Each number is 200 + 30 x the weight over its row's rms, rounded and kept within 0 to 999. Layers, rows and columns count from 0. The size before them is the row's rms in percent of the matrix's.

# up: layer 6 MLP up, 768x256, rms 0.0546, rows 37-61, columns 0-63
# down: layer 6 MLP down (transposed), 768x256, rms 0.0401, rows 37-60, columns 0-63
up37,044,221,200,211,153,212,186,229,176,164,206,214,244,222,228,164,173,207,199,211,232,190,200,185,188,198,187,184,215,221,187,207,200,246,193,191,206,243,210,196,202,205,227,277,165,213,260,157,135,179,187,207,238,118,212,159,172,221,229,240,186,156,146,215,142
down37,035,242,187,171,185,205,202,198,189,223,201,238,195,208,190,214,196,231,185,191,191,184,181,227,197,244,210,172,220,225,211,203,228,183,201,267,206,224,199,250,196,179,202,163,182,262,215,174,203,182,184,231,195,207,163,213,202,186,216,173,226,196,209,237,201
up38,044,234,172,214,168,168,231,180,210,166,185,191,242,213,166,219,165,272,179,209,215,184,270,211,228,211,206,210,214,238,182,184,187,132,171,225,201,260,242,186,273,166,208,227,220,249,187,192,222,202,176,142,185,218,243,158,156,253,215,206,184,188,133,191,206
down38,037,245,166,220,227,188,221,229,194,204,231,178,232,223,206,128,194,196,207,180,161,226,139,211,152,196,193,185,204,215,205,199,267,219,189,219,232,233,214,279,220,212,201,217,181,199,197,211,149,172,191,244,207,188,207,229,247,186,191,212,191,222,199,224,207
up39,149,216,242,201,204,190,255,193,198,256,141,179,153,188,197,183,214,231,222,177,195,196,172,170,199,161,157,225,218,209,258,234,168,190,225,263,245,187,144,247,184,231,156,202,183,236,213,196,173,187,173,215,203,195,219,196,217,220,200,223,155,264,195,213,195
down39,210,199,233,207,204,200,245,189,206,272,158,187,198,189,198,108,208,191,230,147,231,181,173,182,196,169,158,222,209,206,225,245,165,188,239,240,242,180,125,277,211,209,177,194,186,214,215,203,174,165,189,227,180,207,195,167,190,184,196,209,186,264,218,187,222
up40,049,174,213,263,187,162,176,208,211,144,287,203,216,264,184,198,159,174,223,191,162,184,221,143,245,225,212,186,186,175,190,245,227,182,240,214,212,226,195,196,162,190,220,271,195,147,190,180,200,189,162,216,213,206,209,191,210,218,163,203,198,207,197,199,156
down40,046,248,154,194,175,208,204,201,188,264,219,206,197,195,230,209,220,222,177,193,244,188,172,226,165,137,218,196,198,194,219,188,219,162,220,207,193,197,166,200,213,257,198,170,233,268,228,181,220,150,211,205,179,230,183,251,211,209,201,190,178,266,180,181,212
up41,046,186,208,208,197,228,273,224,224,191,239,197,225,180,180,122,193,198,199,196,247,194,193,180,192,186,189,164,197,247,224,256,200,208,203,171,222,136,174,198,163,199,196,226,162,181,155,152,185,208,209,198,215,236,200,223,210,190,198,243,215,200,155,235,206
down41,034,200,192,166,172,195,217,187,203,167,151,187,205,171,211,197,201,183,195,218,223,184,186,162,153,219,183,220,225,150,218,122,176,175,228,205,160,157,201,184,186,207,236,199,243,223,254,173,199,139,247,233,197,159,223,197,232,218,207,157,181,250,188,192,240
up42,037,173,199,218,197,166,203,220,199,177,187,254,278,157,186,223,230,128,174,148,139,198,180,225,191,188,209,195,150,179,180,126,245,215,218,234,201,171,200,226,276,216,182,161,166,219,195,176,199,199,218,179,213,136,194,201,195,213,190,200,230,195,229,216,174
down42,034,173,160,214,170,173,207,204,195,216,207,227,132,165,236,211,219,161,191,174,230,203,247,213,197,219,160,204,300,216,176,200,208,187,191,211,202,192,189,283,211,80,212,202,167,207,171,224,247,195,181,202,215,206,173,208,178,142,228,156,201,147,199,193,233
up43,044,194,253,169,200,193,149,170,171,184,162,236,175,220,290,146,196,136,202,135,178,196,187,207,194,239,173,196,223,206,246,231,201,227,216,171,194,218,204,214,204,199,233,220,182,156,180,203,167,173,159,219,181,182,205,186,234,199,216,145,228,174,219,186,242
down43,039,180,206,200,185,199,161,204,175,222,228,195,201,176,179,226,211,216,192,209,215,141,205,191,229,182,192,212,248,212,170,233,165,227,248,168,184,221,156,218,172,213,261,134,253,212,184,182,191,259,185,149,162,190,187,196,175,192,181,247,197,218,173,190,163
up44,044,180,174,180,236,240,176,225,184,213,158,209,167,243,188,253,261,176,243,152,241,235,168,228,148,139,260,203,165,163,222,181,230,241,191,152,186,240,203,210,164,229,145,174,209,201,203,184,213,164,217,197,223,151,165,205,235,250,194,186,235,210,281,221,233
down44,044,224,268,175,193,231,246,182,192,222,244,167,171,214,242,162,203,227,221,209,188,202,213,204,234,199,158,220,218,252,126,201,233,201,154,189,200,222,232,160,232,160,194,232,146,213,157,219,243,225,173,179,179,225,178,210,163,171,260,175,222,179,242,181,229
up45,040,229,154,208,191,129,219,214,211,225,173,234,260,239,229,184,253,249,173,132,204,169,240,189,192,181,255,230,169,210,198,143,193,121,253,144,181,227,206,220,237,203,177,158,177,218,183,157,229,198,208,183,231,151,156,213,182,207,220,224,185,203,193,231,178
down45,034,218,198,208,195,218,259,195,134,222,179,217,182,185,200,225,189,120,207,179,172,164,196,229,219,212,202,218,278,195,231,170,216,193,234,193,233,223,214,244,160,105,189,202,181,206,203,233,177,180,160,248,217,205,252,162,211,167,209,145,212,189,183,219,163
up46,043,219,222,252,193,143,235,186,249,159,191,214,211,176,142,171,193,173,215,143,152,198,225,220,234,223,177,191,207,207,196,207,206,168,197,263,238,160,203,187,223,171,209,179,216,226,220,226,237,206,154,178,186,203,221,202,179,202,205,241,146,235,147,145,209
down46,033,196,181,218,202,180,149,240,215,199,180,190,150,189,228,198,237,239,182,182,182,229,194,164,110,214,224,189,199,237,224,219,215,223,196,213,184,149,180,240,231,230,247,193,178,169,199,222,134,222,162,263,248,218,222,239,163,192,241,247,165,210,222,239,196
up47,240,180,184,232,168,159,189,217,196,163,138,156,198,217,212,219,197,242,166,208,234,135,218,205,244,226,213,251,164,235,182,226,158,180,175,229,200,228,192,224,209,213,245,180,149,183,235,261,190,170,204,175,219,184,183,184,145,203,141,206,193,312,183,191,227
down47,240,159,217,150,185,256,161,212,215,218,191,226,216,204,189,207,178,252,197,180,180,215,196,177,177,206,184,210,161,158,188,196,187,187,216,213,179,203,178,214,149,190,193,218,211,250,147,186,195,209,179,177,169,178,130,212,250,249,194,210,153,160,182,165,181
up48,054,206,251,192,169,179,178,154,204,192,213,217,122,173,200,115,193,221,234,165,162,189,225,186,204,241,171,184,149,211,211,204,212,231,211,183,204,233,202,189,139,185,240,234,194,183,238,219,141,181,165,193,185,133,194,230,173,206,211,218,226,169,189,200,177
down48,044,201,144,216,201,248,183,225,188,224,251,214,176,213,226,244,209,190,222,232,190,189,176,197,204,186,209,161,252,242,212,240,154,208,179,189,168,211,174,340,195,216,206,141,208,234,252,166,244,198,175,213,160,239,153,243,186,198,151,199,249,200,186,197,203
up49,043,207,218,234,217,248,216,179,208,215,197,230,175,162,225,126,164,241,174,216,163,183,202,204,252,256,188,183,184,268,215,222,174,196,215,249,192,188,174,198,196,168,262,202,162,202,208,206,184,200,157,186,156,307,231,205,188,211,193,245,220,196,182,187,227
down49,038,195,134,217,218,208,197,204,196,189,211,205,215,203,209,168,185,204,210,189,201,180,156,199,187,224,203,205,220,175,206,216,164,241,211,151,174,163,148,241,214,269,243,201,245,171,186,216,194,153,215,186,210,205,231,206,228,203,203,204,193,212,203,214,179
up50,037,185,211,193,220,215,223,128,213,193,170,209,262,250,153,137,258,167,244,127,167,212,180,215,200,208,214,212,175,210,176,175,134,274,169,227,233,186,207,187,150,184,151,172,199,207,247,228,197,185,191,213,162,175,213,187,190,177,170,244,211,249,182,205,185
down50,031,193,184,224,161,194,163,193,191,227,127,204,217,140,233,206,295,225,214,214,217,213,214,222,194,242,158,211,240,255,227,174,168,241,173,160,172,180,178,201,226,187,222,214,217,165,159,268,165,222,228,212,194,188,211,229,144,169,246,190,202,225,198,196,218
up51,050,211,183,173,206,149,207,234,222,179,231,167,207,264,230,203,198,173,169,223,216,210,233,199,182,235,239,193,265,144,246,190,205,173,208,212,179,233,230,206,207,180,202,237,256,212,124,183,208,210,185,193,240,170,213,229,199,214,191,181,147,217,185,162,251
down51,040,204,209,218,254,203,227,235,139,201,205,183,183,200,185,197,201,229,213,165,222,188,199,194,152,193,227,204,208,198,196,230,259,192,225,213,227,222,192,262,224,220,199,169,174,232,226,195,142,217,189,214,198,152,182,197,210,201,158,222,152,213,141,219,187
up52,229,222,210,230,218,172,209,185,208,251,238,208,202,199,232,188,246,206,188,204,201,180,210,188,179,194,203,238,212,216,221,214,227,226,192,208,217,199,106,219,202,176,200,188,177,234,183,179,171,201,172,254,160,183,186,210,197,232,167,259,224,201,216,159,238
down52,235,163,214,206,163,178,233,143,240,210,213,114,202,188,198,229,183,218,181,228,218,216,231,194,215,230,211,164,211,225,192,164,254,164,220,198,192,216,220,206,187,197,199,201,173,146,197,248,196,221,173,185,222,221,244,194,219,211,218,169,148,214,172,208,180
up53,058,200,183,176,226,224,204,199,184,225,97,174,166,129,169,194,229,213,192,157,126,213,200,210,220,189,181,178,179,189,207,133,117,205,169,247,176,209,188,182,273,194,184,181,192,235,220,223,192,288,222,163,157,197,215,165,174,252,195,208,199,189,215,176,220
down53,054,221,222,223,191,167,194,224,227,191,179,189,244,173,246,171,199,195,237,185,242,172,221,221,173,194,205,193,217,249,191,192,210,218,176,194,245,200,164,251,210,234,235,242,226,193,185,235,203,208,204,197,230,177,185,199,204,157,228,191,213,204,175,243,176
up54,041,218,214,203,185,173,187,209,205,231,152,162,235,196,190,193,176,242,204,54,165,202,174,204,208,240,164,185,216,238,212,198,228,224,166,261,225,250,215,182,227,158,226,188,194,209,305,287,136,207,215,222,164,180,209,195,189,210,214,206,242,158,232,131,201
down54,031,244,206,240,211,202,166,206,173,215,221,227,223,229,270,239,228,186,191,222,141,178,191,235,227,244,200,178,203,235,213,262,198,202,210,208,161,197,150,278,221,226,186,220,164,215,152,244,183,198,219,195,180,185,217,214,175,133,166,235,231,186,144,193,192
up55,039,227,169,232,189,218,202,194,182,160,174,214,137,116,166,159,207,233,252,160,164,195,182,206,235,236,169,200,185,193,173,198,174,153,212,189,210,238,194,188,248,178,203,198,202,206,176,174,238,193,158,151,163,202,242,142,163,243,206,178,175,183,157,169,191
down55,028,208,204,217,202,141,185,222,218,192,161,191,248,200,205,182,211,278,188,169,211,205,209,230,145,172,200,224,244,211,226,170,247,215,183,204,204,241,166,240,214,181,215,229,199,208,203,181,185,173,179,225,214,222,210,216,256,210,217,216,154,208,225,240,238
up56,048,253,171,194,242,223,209,198,185,218,124,219,140,198,253,188,242,187,242,194,231,202,203,212,169,193,178,193,213,179,190,200,166,202,191,165,166,250,165,185,152,204,167,212,185,175,230,224,204,150,224,220,205,169,163,213,220,225,214,187,191,199,219,186,239
down56,034,261,196,186,182,217,259,236,142,244,227,168,213,226,210,201,250,203,239,257,175,153,162,240,232,191,159,207,216,293,146,215,219,258,208,178,192,219,191,262,213,231,204,253,191,261,194,187,188,252,190,169,190,224,187,198,154,198,208,218,199,189,263,186,174
up57,057,158,226,165,196,154,217,240,226,266,247,157,184,169,104,217,229,220,200,124,196,227,137,228,188,193,245,206,215,166,253,182,192,198,182,177,185,180,203,208,218,195,205,160,243,215,228,216,211,255,169,196,198,205,181,215,214,169,193,182,226,221,201,173,227
down57,054,213,287,224,189,183,178,205,203,176,180,214,168,237,234,186,176,163,205,200,195,189,261,186,185,196,190,222,184,211,209,215,218,184,195,190,179,180,194,199,202,177,196,215,196,212,179,243,190,228,178,188,190,137,236,212,206,208,219,196,201,222,135,167,221
up58,051,204,150,213,165,187,199,189,208,156,192,180,263,177,168,246,193,169,183,141,212,183,210,227,205,175,183,223,188,208,153,159,279,140,204,219,231,206,217,207,257,207,172,173,219,204,216,176,226,194,208,187,233,192,219,173,212,211,179,182,183,226,199,265,164
down58,042,190,223,219,240,163,193,181,180,226,166,220,175,209,226,220,201,218,167,195,179,232,200,158,159,256,222,190,225,168,198,201,196,202,197,208,209,221,205,182,209,151,151,216,162,165,191,224,152,234,209,244,238,201,217,188,196,137,202,161,190,186,188,203,253
up59,034,172,210,171,186,225,225,215,189,194,205,148,190,220,122,226,274,183,238,161,185,202,147,177,159,157,219,157,175,171,194,174,212,245,173,158,205,173,221,198,201,202,146,172,242,193,243,156,157,257,225,178,233,203,185,165,198,212,199,211,255,188,221,213,198
down59,031,207,222,219,193,178,194,203,254,233,170,208,167,185,268,189,211,190,191,217,227,171,255,206,210,210,186,179,199,221,226,195,212,169,212,177,225,187,232,246,197,103,177,252,196,250,215,176,271,203,212,174,203,218,170,227,185,167,216,143,221,220,134,176,255
up60,064,171,185,189,205,188,192,208,207,154,160,210,242,171,171,206,211,164,171,184,180,231,246,202,209,161,221,199,157,133,195,167,230,249,170,241,219,208,220,205,281,195,146,229,226,222,146,171,204,263,257,212,234,136,219,149,209,204,203,158,208,208,173,177,200
down60,059,243,202,208,196,164,231,210,216,216,224,180,165,135,233,208,207,258,171,149,246,210,241,213,204,192,213,217,254,230,232,191,177,180,214,239,249,193,191,135,218,85,213,184,210,180,219,226,210,211,186,232,197,250,208,205,172,145,196,179,223,157,199,197,245
up61,202,214,218,183,259,182,218,183,199,230,174,224,251,196,213,213,150,223,197,212,251,218,155,175,218,210,151,185,217,187,206,212,223,197,214,201,184,170,115,271,162,195,144,189,209,165,201,229,196,189,167,169,205,172,260,156,166,264,164,182,176,139,180,162,132